Weights of a small GPT-style language model, trained from scratch on English Wikipedia: no biases in attention or MLP.
Each number is 128 + 24 x the weight over its row's rms, rounded and kept within 0 to 255. Layers, rows and columns count from 0. Numbers have three digits each. The size before them is the row's rms in percent of the matrix's.

# layer 12 MLP down (transposed), 640x160, rms 0.216, rows 109-152, columns 0-159
097:115135130129119157124155126150166104134111117158146126122114130183102159165079172128114147109151142162107087137115108122130127119101147120137156136104172079129177162102152118100131127114137169099097122126116125143140076155104161153130119127114119118144137141098130149147180131109119108122111119144140144122150082084098164137137121148118109167148116129087122125108104099153171126176139120132165123151115143142159145097148170138144132121113113152099201115158128161181136112093123106
091:132129150161142122128128115162137091108162130092132116118134094092121108086076103154122155131113103126140102140130144078135135120121130117107106141122142106154127103118099113130111136200120108122147147125170082107103157145142150106160130121085149146104118171104114151156127145122086181139117127063118134121109099129111103129149128150104146075131132100136133092117139132173132127101101125110127150113100104138163141136156127108150124095132116198180132121155118117132130147081156175
097:131123187114152123125148142114080122134160151131134147149142146112126144149141140098112135088139113102144132105133118143089149138143126138150142143128122149101216065080122053106132150093133145153157137159160142152137128108105119146123084100145102160149137127098130152126096136143098102146088115125097132120122086136103139140123172112123160155123133096124167152114118120107121154112163121138146125155154166145121079155095115151102148129092147151110131128144152101123165143143084124
093:133115136093106120150159121142121157117140160169127160142144105121102142124127141147163120131106128124113134066106143165170116073162120095146113161125120118129115133113151163135156142151124114140122094124165145111188099118159120141154166121142178139146119109098121137080112094121136111106163141120126139109139134149133114160159165106115127165125091150128144062118108122109120100159161109117127142126109095095108134110073126188135162094110153130128107115173145134097113133100172116
099:146125100148151133199123155148115115122120129129132110116133086148120117143173081118068130138112118118132097116130154107109122133096134145101136152148152165107076116150129129144141160132146136110148133129126151146126129123091114115126152130160118134075129094136113098150096161142102146138124091118108139116109069147140145107113113115141123146060135137160134114145161145145165116158122159170148125089122114167185153072131122098123134130162153129187148120098104146156115111171110112
106:141186138152142160141106143116133137154158127114088147153103093114136134111094116116119156154133139147109102094136065097152170109124090141147114125106122131149146132128136135111134077099158141101154071139120122117124139134142111130095149144138125128143138129134146167108124165134103158141093103116086128125123120109157109145111186136136119099125093100083160093166105137099141119102125129129159128103124133122121099148152144049097151158111116099102118192172143142120130152144168121
103:138136142089093087113152124115059110054121162105109123140180143178126132144087158163128122114114178134123106122158116126087123133099130140133103110164106118146061139127130140107128134125126145077110099130110131136079123151138175130137121083134140140109127120127082141145152125165106128114148154130117105151151139151149127108115115133127143116115174116130146129142098080146166141156119121135146141143136091139109109102165122141098152127156133143145129087157102140107176118121172142
096:168128161102110128134128150125127130134150125111117116142101121137131118099127119145172146094117178117109169151136115114083137124118116138124128166134135127131144134142103165158152125169137112155086121134144091187117154122173137141168115134105115134160062169109151139135162089115133122089111144154117149089099148114074146091133118123133193119171135131108108149145111162154151126132115134141158108129096140114097126110078136107098116102125122105171114132156139115117102142201137110
110:085161160129134142145112112152138135108137130111133109120142127172107115124149125129142138113099116150099074182145101124104134104132157123113139101134153110149124124128155116148101115166144150116106168100118131142101140134113114124148135120139135127121120082140133165160120081132110114123141143152144102103087174109081139173166114077136127160100065155127163129170084108153128140089155123124122111130144092089081076135174114122157132132142117112137099153163141085100120101099149132
094:123138096108160144113134082126128112104157141135178100112107120142131084123115080164158102133118142122115134124180161101111191143137135139105145117114118139118052175117137138121138132129121187153157146159107098121100140137161129131144171132173106151152090129127118111100124171101164126142158129130127150086111129147136145130155113141105128135138154172163125117137142120133134148146132172157069112130105097115154139124099158104128071103085123133113109135097123138108112122149108130
099:108105139135087128101115130149129102179082151145096076148119137145145164115123109161155128104080115135115128093143123143171126114124142123115129106129115150139069144111148126117096181089128123126109141112133177121124106111108133123094129111168158113127134153134126149163118086132085102113117134183168142126133139117116101172124101116120123144080105184120136115133146142183132131089137138143118139164137086147183146144147157136149136150159152114109157165158088111149130105114114130
087:097115120122101064170142102105125145142110120132124134105113101119129117183142155151136122091151118127105123102095145172115122130115135109156131102143111141133058160146134090145154093115123113137150114117142166109135116149144125116133140126120130185167129125102096121177132085156161126126095119148175084111101147136160110119137173111112105098147128117092124151149140104176113113142111128086157145109153146140096102156165146164130149103120072102170119139116122120091116096121136127
111:104155118117144128104122154117134103121132118122114152108167077143158105148106161103111150106189142156111099130116118092162106109143135137161130167110121085116171151151161152130115114095092151092132150119124132167164110132112148096129111096104147076152182137106118148092083111131166140113122098111124143081128131140122161131120111152147140092147073104120106135132120119085122145098105124105119108129120176101125175149099165135136095134135168162099144119141121158108140108147137135
118:124126116119136123132134119150115139148124131091116090127151148127129138098108121149071120116072100141131138169127121118147114103135087136123194125120116081085175104142123150173117149122152092157121093119114110133128063144139169120154117171180165118153127140135148154147146133099104118149109119089109147100142149126092137130157128055141123110167098094143175117139139141089141123148128114122111139098136119124135139128157136117129116164126141140168119130104158123137200096125120118
079:133147138138151125116141082107145125119133127116138108145130175148131106124139122086115131145113129156109133100139154117129077166110143097124096152126099152118087130129141116146076121085151114130095156137147106071137125127104115143091132122126106132140104129163165140121118135087126137119091176159107147122045113106119143165126161129160112127124113098101118111134148117117132113128132172145186113128148069124179113103108103119153130140124156176109129124103135091143154097195142136
118:113137189141131113114105119131154136118145093135158147155098112150125145151097157155167102126113102144111094136151125140151140132092144136150121139158104108090145124129133160090156116110118134168141174124144086131098078138103125113147107121136108128164104141085164145134163108091119146120139123168128109084087110127154091090143164144123109174163112153153157114148154115124116147130130070098139137129090137130104123116082116097098116150119092132143116150095157119107087085116094106
102:140199159126133135128140099151134133117120156134089141109136135167135141112164122140124111147194150115117109146109115100132128119104118146155126155153134138162123156151095134137134087172117095127119090134109148081124128182123131171145123116172137103138119110118123075106153179088154101130166092121109114141073117139118128097143149131157147182125133144133145151171090106161127142111132144153141132165173113118119113122158151117143115122100134126139102165169097097153116144129090112
104:142148100138110105116160153124103137110128120096149132132156165126109149114121111100111111120136083133135143131133119139153162114114152098156134131134155143107181106096176091140087126152132154113145115143120110137134145089130114129126100180169090107124104154077164217137149083116155143150116116120112088128112119159129154157114121111114070094157127157155159133142158190155081100111138124112111143102150142121150112125101131121145181120145114150154113141158130123145113132129130111
089:105114127124124117104106130125132156117171104126145132126158163133149102125137149145083146100133112102116096110132137131158174146117099128180132176114171128138094152108149139166135166155124162164158180109146070145125163132128109098109160134140151091155135145109139110176115126125155143165144108088110160121145113120106132176100089135079122135140147097154217118112136134106133136152128127159137098122161090134115124131137105123135153143148131127138170146155121153173143128132121130
116:118128115098098103115123100158080129160170106085128101163105137130100136163134127090142171114089123140151114115094106144108131122113160115175080155114195112129129136112147121141094124086146139128117164149133101149071115137127113140110146114091100104110107164174126157109114119147129180126135129099124123104113174113133152151140133131138112133150143170114116120143134087153167161141092161140118168142143092103115065118150126119113142097123117137099113114101118094136139110145144153
104:129113126156132147102131187102146087118112114143135118147110108143155127102183125103095145123113071157128127126142119133121122121099110149158123131144132128157135110121101131101152150125144130158158159173121096130168097131081133138159127087116102108122171212078163128148135123117133139151143161124139122105078122129136098081151137164145115157108128124147157119130146153174157169095108133079148093122130114140137143131141129109136170135160100171098115120133121108144134154118170147
087:145152153087151167142129209133107132085131119118147117112128111119151154145123112085115113142109155136151148158127153169132117096129186108129112131193130144125154144089135123084099151153116124138093145153119150124162133153130134108117103116157110109141123136112126121136127110150131100135141103139072112149117155113102135106135099153097107138091092136174155118170131119116111081096118113166107122099117111141146120105125130112093132134123091163116159113128140106141180103069159094
088:147116172134166148129119137148090104145159117134142126120128098123088052123128132105120097086143178146115134146111131136140092136154152134108136122135129112129114146110127110114146119151122116153124161143114140140128114094102084126116141093111115130146116073144120108167094136172116147088140114118151118124107094137103150136116168138144130068117133165159096069143134146149086107113124116131158121091112111134103127171147188107137167114166118124103116134133114173116119178149161170
089:148132127099167124101130147145109112094141137131076175128138098147170137105121122136150148157122124180103117144153128192153151145154121136139095140086109133158166143112128138129103098107060099105136096157119146129117155111121102154106159124160132083109129112142110167111097116135169142143124104094085137123089114098095124156158143121145122104137133128101104115087151141123159150183117113134122141136118138156118109130166117118126122147083085122122099159152133101076133092136148109
120:127140137118153163160120155115124109129111179110156160102150104142115099130153126130154153119126138163092170134140125123095112160150116116147139143219110177102201122124124143133121140101127149134141177119143141148136148125128133106122099180146127163125107167170113122178114079129132149139120103115138148099122130082125146131108139146138166115099129168141084139147096150102116153143149137147134151159120140138109143109128133109096159136125142110101151172120099139147170100087120148
098:133141086144146144151154147125131129143069092103145128108158089100166126145170149139152109097156103170124063126167136101130148121119098107115172086134146137126105107126142171140130126118122131110135204128116161076118136086126094118115155102127124123135143126131114125111118124153138086133133122118104150128137111136106173147117138114136101149117135152117159165102124172152097185143097118146141160137137178125116133147138140119098139083148143122176126123109156169150172143135120116
112:128138127134090109096120123117146134150086117139167121129128103101150125102050117140127102111126141153128158125152140129166154157131150136114129164131145120150118098108149165124146151142150130143139092122146118103108139149122121098100119149136101155116134170151118165116156150122137160103178107139131119152132156160168116152092117151138158045156087115104147141157127129118127153091146086100122124113138138104155108125147110115156172139156095119098095179161064120101109128111139153
098:100092208088125144145161103118162161113121107144171133073152114092100150135113142097128093072115136146108121121100145109125110083132135157127132155128155163082119117128126138115152133100144130160103085151127118138127151190146131127155166153116124131110105136156112116137123201127170134122105119117138134110133082102163120116124113135095161119153089116131128135129164173146158119132124129144120092068104151149122171134144151115108108125133119120130129125131104124155147159120115126
098:132141126089134057144114144180115152139106106101161101133129108099129102111152171111106110084125118091123122113135160109157145142117086104110102121141075135151051153130123090121181165114181136166119101151136122110121141124128126123116149142109108106139118135125138074086113119151109129145132202111110146127146115158180111088134115100130168105110123139104121140117167087134142103117119147134105107108166108128163135106143140133112139128131133144154095119144120110121145114125142121
095:110102137124089099123139133141115117095140143117093126111108174138134143153166126148147116136173100087155161129122088100119127109090150130155143138101128108117173129150155127106134122096118125135115147173184124103122117097144138179127187118136136141145111108132122157117101140127110174166094151145175159088133127076156102153094139139132188187127163149112143143114123101147138165141117153120096111113163157098076149142143139160129123108117137159117120127129128126156117152111149112
103:146177101174145106134094108134124141121094129129096127140115142150131137119116115126114085147105118104129116171117107104146138141139123146135135159150111126143116110150135156072112126135109141136120170105150091125117112152154165105145123204135094146165113128136100126132103135120093131118132153095143145078080108169145147106142160137122104176043127103136142136146165111067120145127154135136115166123134055141127163103108125146137106143138144167127121143156109121123109124145110103
107:118124116128107163169129113137084131123125102160113114152132126113128104118131140138110147163167101130104106143125111142141122167112137137106138100167126119151118100163108109117132122155138105109114091107118171071127107104128123087093109111093087124140110117101101077156143130137110170132130152120134148143110137133121168128130092124068146129084148093128148096117113159154111139155117193124124071148146130157157081123145166105083110118135160147149139096162103069120141114108151116
105:117136147107075143140136146127128158189117128118123134088124133132133130143115114121133105118142098144108165112123129107153122093138092196087179107128149106134099157169113121150118124127118113129139087134133123118139100163139145134140134144084144121145144170162126140128091180111111133137175077092102175127119140164110077114146122141158158124131165149159104125091092118114181137153150118135123101119135111125135113134092109137107102136146163105115149087106139155130169160134174151
085:112156111157150147138193106119121150153129128122134148095098138124092155091147151146106122128111157155102115142144110139111090132149114130128098165111142134143082132145172097124144134185166144096161138117112131126138163168073140155084130145129118140141149115108103095111128162133173092137125099155088089126143150151153093116110161108101146116151101126124106130136170120118133134132118088083098137117106145121109131116117155084084150124173136079148149119102123127110121129150121073
097:107118143104131107129150177147128135106102119120143139093160139124112050151150127140109147138124081150113135126110127126141137179170152133118133106145108105155048104118120129154164071113143121121104128119149143162122130177156116165110134088113129141125160143099128097147125166134102125181130108163142135144105128134098127148135139089112086154047141124132106128129131087145108153129091146135158148133110124124125136142125104104129151143155150157092165130130123136173115130095115149
116:057128131114122142117116118160107123119132135122126125139077079141098116132139121117124124153124178106132102168122117135126125128140114143123106124120163191120134131167111146135101154127174177082151126106092113116128118147084137139133135132135131109146129109137135130149150142154166134130134096095184120131140092110166165141110107134182121126099062070133167129132137171162151140169120129154143178125141142164165165104122153109123119131143127121172127115128160119127168156145129140
097:131103119141122110120144141127128107147111091158133132160150168171173137111139135114107131180143168142104124118097150115160141119130112145162141106163076166094139115142136108145106176185074112121114100159142118131116129147131143126136125097123118111150122145154161116117170167118075161096115110120113144135167137169142146120103154134132142094125138122099156115109104069180156146164158095122092099135135099137133105118143120104130098099071136132126151132148121119100152147132108089
100:148143084117146107134114146180144149114115139133115133130134134117143150170130160139153137069106127123091126142139155137130122101161135097143146118141087100105141111148087113150124175123145172125088134118111122143161165129056115139139126107147155136124123140093136104129105123142049090118110141189118116176146114163120140095112123082132145150137063115124126108169118145149158119141145124115085149118128126123122123184099165113127105133132123096114127125123109109140145148093163139
105:163116150116145113140111152129132166103116135140156134120123134134103151156123088180127089161150113150110131071130106139092149114078129113186105111128137138160131149147089119149125111133143111132146163112155171143142109152183120147143144080134133102114094151113123127100143154084095157097105190136153123109100126130116138135132130093077138125095137168147090124111149141125082134084117123112122156117155123133093134162124143129129115099089141100102122147181123107133153106119096157
111:157111130114165097119142116145154165155150119120107174114116134139117100113140134102107115136131132167190141114148085134159142101090128137135149123129087120103078144146186152135126137092091117109146166122119157120117147112149175099071117143158088140133123138151100096111112122132130101113128156097134154209125123075131128143117118138144104118122112131162116151116114150141078154094130112116161129108137114168116122162184128150124120138121160079109153115141132126117115156122137092
087:116151138153127138150127106130131138144095089150176133157131134131156147119144098142138125125126118148129134113147137145138135164114113165143099147149139131140132085149134127146166161109097091135147099082159136116141117146145088126104103141162078131140181139078152098152111137138107114114154132110108107103134118157133108128092082113184159099106165167133153104138132089110185125098141143148148113122129126156137141106128090163077113170135126120100077164100131118148115153127152190
110:143181133095126104153120114129098135135127105145119155096170118141143127103145150120146102062124111118147103087147119071115170102108097115078140120090092158113106152140145101122142151087151148127147100133132110128105116149120127179138152102124116120131142189106084091095108147135144123128134097083113154145143101122152122142139138120145079198125132146146125146154131125121163129161160109157107146107167126129149163089138153116108161152155110130155121154142104141133127120155114109
114:134129132098121120109108174115153124138147113116123115133127135098098151173144108111141100122128154107166107120145120080133159132122130105099142145116116160130149135124143165140136149090102136139120182108136074121089129111131078113141120152120146125083095128138150104146123117175096081151092163114129113112098169140107153097139126124123138156130098138161131143132139194093143128108115111137170125130168124154127109128144093135145121171130154162118157088186065135128111129130116191
101:106158129136138141144143112146113144123140150126107168127145125139136173118151142135148127171170145110140149112119174134141141120182111142116138114148099060151156141117116145100142156148126133147118119088140127122117092119119155158116143136150173133116139153182184131144148206119181135115128127134116148118164121134146132124123160119094193105138158158112125141112125111148120156158100130118077137092136160185135134125142101123121123124119089145119114109117156096081121108142149180
# layer 12 MLP up, 640x160, rms 0.221, rows 110-153, columns 0-159
101:156161133115126135066149137124140131172101143146142181133111136108102147110129181112142129110151134146122154117132141133088088137131097099106146136128130118131110140108167138096164136116155122158121096118134153145136102123134147129154114114153112160134147083100132176099170191096131099114126139112160163162130117118092090146156148143159128166129172150137136163174113121132106154167150141096136083102167155090104085156122140134140130128100153097101124115105161104108139139155118117
108:140108082145110117153119110109168150120115093150137116146108094131142149120098121153103126148144118169143142137097124115171116132110146112114148144105162105131089173165134152151119105162121139114131113080127105104109097142148136130150187172100150089116132117139145146084147112100124160120160126119177147143114169123149117117141095137115111103140123157161109090148134101097127083165095144118101133104116097113147171100169127115153099155142101103177141142111087153137101111103173112
102:144161112157155150123110123154112110133108143079123122091120180161123160140113136163136121126163150073134107144166114121127169107124145136096122110107159156153133104170104114113106120155132124110111146097139192134121161127147127150097133132115093085092092146105133136148129119085092091167132123135135087086134123132146155123116166149122155131101148095104125174129101127137171120122095126151106124113137167180153104152159125153077125089161094122121149116128134125155138131160105138
107:154154166106181128127158118129142150115156128067148155121125143117145124118133173101155119137112144124094160128161098142122134105132145122147114125085108113148113134120133143124113111094096151147121183120084149142134084122172147131154131125100105130127113158162133114134173108110134104121106116109099104114101192090100150121157126128126135149136107084144149108106125114086093108088138123138094133153069177124132110182149128127111120122104088123104108163117145105095121113081156121
107:118118123131114125158168116085091143097067151124127141123148109096140135104133102151131142134133119154151183112130114119116132132149131105130189162115118185102108114118140149193130148107109105117140133166127101144139107142151141102125122107137106168121129140092141129131124114116108126102082137080168136119101092134141165130131138159171135112180101146112167139139132126136180127135139151107132131123149166101109107120140133142157136127117168092086109182102140131116114162193161123
099:132128107160160136148139113112158161108135168101162128084134095184115147127095106125126117112072090114095141110117117131119128110152136115148149150103099152139115154119133134150166156100112079198188171127110116130094141105112063133165158162128148127131155147102134098087079117110109104110089104130153139111130162131125110140097120127150118143157109127144089111153150135128138114104157128124176120110125149139152152141122149103149134135135137147124116163118095095119126128109154089
094:149140149126134115150136087151136141134144083141118108098116172149142149137118103081111102127152107106154156164115136094188137133126125084095164089177132149179099133112149125162105123117141113104175155125092156085146138130086120109097150156143154099090167118155082133136100127147142154165127116107083135149132125108139141171109124123161096127130156099118132105155086125114117121122129109166109118153155143119157147149166150144141167129121122084099107108109097132142136131118136103
105:188136159148125108121100148104130169146096128117155094130108160140131089120137107109111121119102165128091163168119089126168124145147116118107183153144138174118114081131125146125125126148150123094143119105133128140107147114126157090129135145115138131106072084144122142122126147135107125139146134112099146113142112176129121127151126102139136115149088083104139168138180156174155163081110121100113164139108100113093123148139166117130136099174147128170118098112133180122112150096146138
098:113150089151122106133085118140145136156104105140099146137117147087137125074125174092144106109123106108138142109095098147174097166148138128137185144111136168155155110126096135125159121087084131141103155092129143113148094081103126108116126124135124139118155137130163121143138109137090188099122137101168145178141107151124129115094117103112127134128092118135111134136108145121143135092146111121143174100096107130153097145124106145109161138126113174171114144164076105164144100137138135
105:124172143138137166153133140100134178093142100089164109120127094100122129134155129083109154133137152103108129164110118115107111109122115176128170162155077151153123104133084143161148098147120125127165143153123109121113150165138149135106145128091127152145118090112141111124150187106109132138130125090121146112103139136104160127146147147126134130167129118180157167158147083091116152156102094135106107103101150126077086133145099134151116129097115110161096092094154134139116141154132138
095:127127153152132176071155177109142090116143130138132108171134103127146128108115108113129121139089138150137155098130104087121140115123127145103144140167139126122124093119103161072071115127125111131101163120082114107091152145146094139185121134180125112114120159153138103093122151102107123143141136089094137156155127091088119124085087144157118169113166094123126112120110161136159134168112159151142122143125131155156116127119110112087128153123114154119150083141128157151132159161126130
106:135183134161145105099126137103121145128101117165146097162115118112107155141121137090172158120164097134115137113144145160122071112125085101147159118111120137113145122160129172104130164137141099107134143093132111093083152141150160169102130177157106141124158141143126133140105149122139162101124100146146109115094161116108107125132119139140169122161136149068115110114154097183120124120092138147148149120138125125127084121116099137175178109101109095105165136114151123162149160140124145
098:121123162162156162110146174140139134150131125084089119148116102130100086146145120111124145137120109180101128118144151086108137126156142127085185104211131137111149095142095122148158183157120113103164090119119132127095126132173145135132154127121128151115113134125148095136132110128126124171149116112166113081155101110100140157147111179153112150115093129160133158098114159154118134101121134171137100147147113130145107139148123138147094114126146112121125175167105153151124148135138151
091:134123090115111120141109162153107113139142130142122128105150113123128132131077112166141122099152146108113114143121102150133151078140127134114136109114157125147149145116107158133151126159109144137153070118112150202126136119122118112161121119121163139135146167132091099152154126176139101136147088109144107151172198135136105077121109122108141151131142157133124161131110162153123127148123102101070099139112115098091118137167149138113104124115090091160121168147124156114099144071112084
112:162181114110120127080129076109117102104148117138198153139146123164166096162082143163099108125142110139117163123093097131140081081135121134120131123128096128107125163119127117142152128124129133123095126159146102159142088139131123120167144134157082121105130111129121122140130150162128137101151131157179151122094086118138088140115102142127116133156143122118131107165150163158149134122085099088108102120111137085112134097100144122145166147153113157086091101125152142087122129104143138
104:137126119140156165146150119090133128121120098138117131163130123109089162120125152146142098119131115151139133098101133141089125149141132113057125093081168117112106086139117127128149183112110137111081156120131103159161137167149096144105126116109128155108126114116144146140139080142135128185137136167134126109133143138122133163106135095131116064163115128134104138099126156089088115098135106125130111160087154165164175127071138116131119127117108143140158140130152146175114096096164137
102:159114148148100132114107146092144129111163148129136108129085106104142136173142157153103144111118155089121178121164138128096107146136123137103144075130120146107107116115108154130127118077120128152119165102104121166095132124104125110118126105111132148101137090157098077154161123177082079116100170100128178142112159120142128113107140139136143112133120133098116117145117107107124135100108117155123162165128087134095164148127121148153160097147164145118104163153118158092086118086103151
099:102160180144136085099125127138109120123137194141143101142121109094156150108135146114129100166125127114122136162153106102146112137136111150113085114152111108119081132121112153122142082103140131121124104142118154130136119113155150150143115110152144136097130121152136092067128151141119134105134117185117117100140161113156172097064133111170145168145138163144141107107148093142183081088124087124120137095106146098134131123139154147143133130147146138083118123114135096095109144157095092
106:149108126120174155123169115125132101119126142139108155137128109148114137144133097151128128126111140160104139074124118101115128164101123113133145129115146139150144162170149127154120117136120119079137095088095113172138124093145183131148159114088150099135089114147137116104144115110174128118131132150124143092077170117156114122147144172142095104095148116115186116087173137096143125196106126120132166133171152105158115133123116109129117118104169150109126109138139096109137073134164131
099:188130148122120107132072089105148136132148112148072150109131128122103103161102134126119137152105184089112147144106094153107127157126135131146108122111146116154135148127113110122064137133149117140152147096163133123141151129126097097121114142111147119095139107160081122154176153137124127161159138105102140145119166124121118135170072152128126105116081155141120116155125112101144103136108103140115159142136114141145148122089164132138104128114083121190153148184107164104163118153129143
088:072133106148106110140132096080106102169081157154121122109103157136123126137120167160123127135123122128090119117096117085136139136136113147129141163081113128135107142153122132158141099125164137136132120112154129104098130111110107159120143119109178158123118146135135142138161149101124145106102142149177130122167087160107121174114142148150149049163143094084101124116150148107132167151133144116139140118116122113091125143149110185136132126135138196151090159115121137112116150110088149
093:102133061097096139175112138089161119150058126124111117134187159131134160117121142168089139119103119115161119121131092092125152122123125121140138131133128156158120148118129136127098151130084124117112125084079133113096160100131123133112124174099146092120101150122127140114139100130140168157081122092143157108140135115114091150158136123102138161100120113126148159128115162099145159165103164118114128151158154162150131126147110146111139160070124133118139129146148112133149116100128072
091:112139143164102128157139133066172152179121158142169126095143153106133114153125156102101134102115135091094119127126107067129103096124103128109114137150127064134133152175106148115127130113165173157148166144127135110102142103153183128118120086116101182136142147171178093139144120133150100128113129143149108157155123142106134129159133111118132135168129130118170140139134146145111115111104110134141120109128104103150105145095142108096123122111150138151124077096116123167163165126140115
105:085145156147152149146141154140166177138124113144164070156096142162132145122148086144106126129112133172131126108132162116105146166113108122098165145104120102146156144090145102130118161133142137081102133152106086145165108180133147156154129095096143112104156121122137129100143160106165157117130134122126110154138109133111101134113124092112071145138101140144130071152166124140139113115108119137180148127107104089078135116126132119125158121138104102154099113123143132139097102108070126
103:131167160158130119127100119138127105115137146160126118133111138188126150078131148112114163153104161088142146142109108135101093105126164127133138138118144129147111132105118098118132123135096146113134109107123124187138095153127148157116109122128112137126095097159167162131098110103146139156140107134163099121095092106155081091150185134100137147157134128119107117111110114085178065133092126108131111137117128098109138124145136166139168122162139103104137140116056114115122099085166133
106:108141151086123097089094129119130110155114115123143118126121138084100162120109136148118098134115163124118195150153111092088154116127142099099122142122145131096143123130132154126140124117113067081094134139165143145166123143119113140146146103141128193072130118106147157113115161104114114111090102133113131122154117154132139106131119133127125163127115173135090161113142129095143136077136091128118102158171121103132084151188134136118068169145124139134130126121096108130150110172146123
095:129119134133133095138094122160118135137166147132140181118119140137139099117171135148121122141079132165142138094174173154095098100084085134145163144089148121157105127139141098111142098127078126132150153113126125161139093112127119154119078098135136116097140140131078078101142128163101116124104126094123077133104168137125166147142141154107089135123174112125165122128139137153080117096109113115155104149144101118143104139124094121110126156156104134112101142178156098122152119153138142
098:132115114142131150133147153091122111120143160132106141119119159141116150164139130114167139145125164137121127138120120135096124104137193129148153094156157123119128084150116177107076108165067102081104164146130143135107129156123196134146117163138117156117122100143114176172137165090131122128125081147127118118091141123106100135130116127137112172159121134192125150131112167143119126135109106113134120123110128096085157169100160123139081088096120113129144155152110147133114121142100139
104:128121125147135158136151140116164122158132095162102108154144093128108136116108190081069124121078150177145083071104164124088109123145110142141133134120116158126112152134140108130111127170135114109126093107101148148142125103109134110140108133134099082068124123112123075121133081122098125103132134135092119141124157146121132131127150138112106104127136118151107108155144145111113082109116122152183110109110120151184116118133127119093147154078095105112120102131176153112143113097135138
097:142158166130106145110156157112102149152125104122158101115146162159124113105148160122124112119135187131091166149159120168123112099149153132123112108151140091106138136111113096159131098135134135126128123146123133148144110130100071168117133127125138122105097123134153119136111114129130129104114148126149169180146138095115137159140146110115143118153147069112161070110138124155141125142106125101111151134102172146148088174117097066088148110092099076089097109130112142158148100126091137
113:157139141135109141119129129131126133169131136103174104133137128119099150083101134102125092130135138170140162133124120169129129108128137101115145166116103082130120146103113127148134144147139146130153122107168103153162129161113141183140100129177079164107140115107133085127150100141109113121140147117113094123134091142147137102068129117124124111113154145070115134098124097124099091088121126150117158102115110176137153100139088153113135094112124114112052150127120138134084176177142120
089:133142158155141133097095117150116115099126115150138121143118111174105101117172119136147125126105127147121096150150108130145145134168127153174162069132126137161199130112137151124123139137098154157115103161130138123087124090123149128142067165129140123118123177154127127152085113137118108114113071105123074117145114109133158136117092138119087140125129116114188091148116181120132175150144098145103123135138111123124130182191131143140106129123128136125133118174154116134099126124118150
096:156131158135123092141064145130129094125119095158162063154165125128139086166140107107168122134111089080143167120131163113143131137135146113096174123144107139135116154135094131138125138092118101145141099128163125148136135103166092106170104103132176093156088117139148122119136120146146202151123161094120163110112112099129150130150107157147103136110117142142108137090093129146120166129128152151152124152137145139102150152146099180159111116115116141126105162119130122112134129124102147
102:146127125136125181118105095147151119150187144157120100164108110126123174123102117129144072089142161093150123132152117144119118073093116099149126136121152152105170137116141130134103180117103133177112124127118112090150127090113115083146114147160108136114100110172141169127128088128134146084139161098133109129164132102113131137142097123094150087163131108161139086150131140136114134122155104130125102135154080128146104141114154114159130126116111121166096170139119137128096117170167114
098:147115112134117141119139124107131128085139114147130094119106129102141101135113103127114128091147148153150088103132134129092091121140087139141165115138196125088132112136120093127086140156149128162154093109119131109131104121178155126134169101113136115106075126114146127108123061156131131131098131127110131127072101139083110117129081151108152130181122147093127128126126131113171138163146078085147092143094093122107113106143102131153127128136142090130135157146117164132119184164134143
097:136139118144105135104122127133154121134169176114160112133155147106137153116147133136158134128137131130122144119145124114153121112108091123160106149139121135134142125061097131102134138130110084141112102167157130146072095091123105123141131139162066122127129148120113145154159105120104101147153138104135145126128123085118173163124128119117160098111071160115067114137142124092130120136089129136101126103123171095121134104154125188129128136106111163054142097145147091119140178165150135
098:095169129084113149101176105116160144187150162141133148144157169143137100090144110156132151104110126149159122103139144097128135138163121152133122123112097118153126112112115102141132156162145126125159091133121106097134124135145106088158152163126134146167110116114087126142132143140128137130141145076123145095140123141127108159142144112167122154111104185115148139112131130113039137137108114144073162175140118134120128139123182128135138119125164113167124149171100135165136114166124123
104:099149092134116080133165085150133140138120112115110160116162129121100133116112130116151124130110128118101112076087139127072067131171103145122102126138116105124116148156100111136127106130141114111134115097112128131156114114114161132156097142124100118110128114129077088130149164142099086131123135135157155079127139131113146128087096112086136181116123153098171145148078096105130121117109129191149150157097121139137108136136147163126104137083130131118110119133077133145126165122138070
101:136102183102179100099102112135107111130152103101123115142134103157139131120103152157087123110142127180134127157163110138153145150106161114114134090103136068121133087123115160163126123105116118124149181120092144135101125158131136110098105152116096157095162113127146142092144204110116125151113153117091132172125135104106146159130166142136128129121102137166120064114142116125119118150139133130120153123120073137125113148093063143131134101144088148150152149148136111135131129133127137
099:139112134108143129097129130109112114096172166138085129146143135114137128137119142141111141146143175128150165146114115082122115060095158125119144102090114123137119130146083133106096108180190132109088164117140115157128145166100160151145123134135156176083105108167144124126165116141139131169071125151122149159116131139155139137129152151086128145152125096152135129149123167134103133149115109079125133122144121106129138146131132103132110072139132101145152066132119128130126095141118080
105:123107141144134128102132138111144141100136139132147081134109141127110144106157109118125155152142142146112152181118120164105083160168170115132116145146169103172151097108129128109119107140110091096096134110133144155160110123116128077118088168124143161132146087152192147151138108112062128140142156186152095111091171143119118153118113125131171063153152143105109122091135116126132133089096138123162113154109154120128132137116089114154126134118147146118148122108177130114125124111136138
100:118141111140097113134105131152110097112123159129130145145090100082133128097109104101118127073116119108123166160137130104089133099150172063106145127121135121111110137109103138120095139122162142122101140126126097150088157108116114116123118171128155118084136110113116144099087089112158127127121123097192178150138166137121113122136119076174115117102101132122146131108137095097109091098134124141143144123066114143073094132134139128128098117133095107129141136134079080101132128160132136
099:103112148134095143114118139102114112103142148158097109118149139133115084102140103083118143145141111105063141170114104132156171147150136090138143105144138158182164146191094111118103111134140157149073117170160089135128131129096180154115134138124096111101123136177115136160142091139117150127126122096118113131118136142120121155139150102134116123112121126129126141153115180145149166097163133132158145121146133111109133114130161137129120144109115155112104128145179209137133164126114145
101:127128121116117110163143161093132162083109140124124120102136109131154143128088106144118115140134122124141131113123150091118140152114178143108116128156188129119153156148100140145118082127125146132102129162107080105096178148160119141155169129104116179108102147127201094122147094148124141146095102110176156132094139117152163111110113103143110140074141102111125111134149162078085144089134132142136151131116128120100154109180108126142136115130145070123110111153103130111134130145103141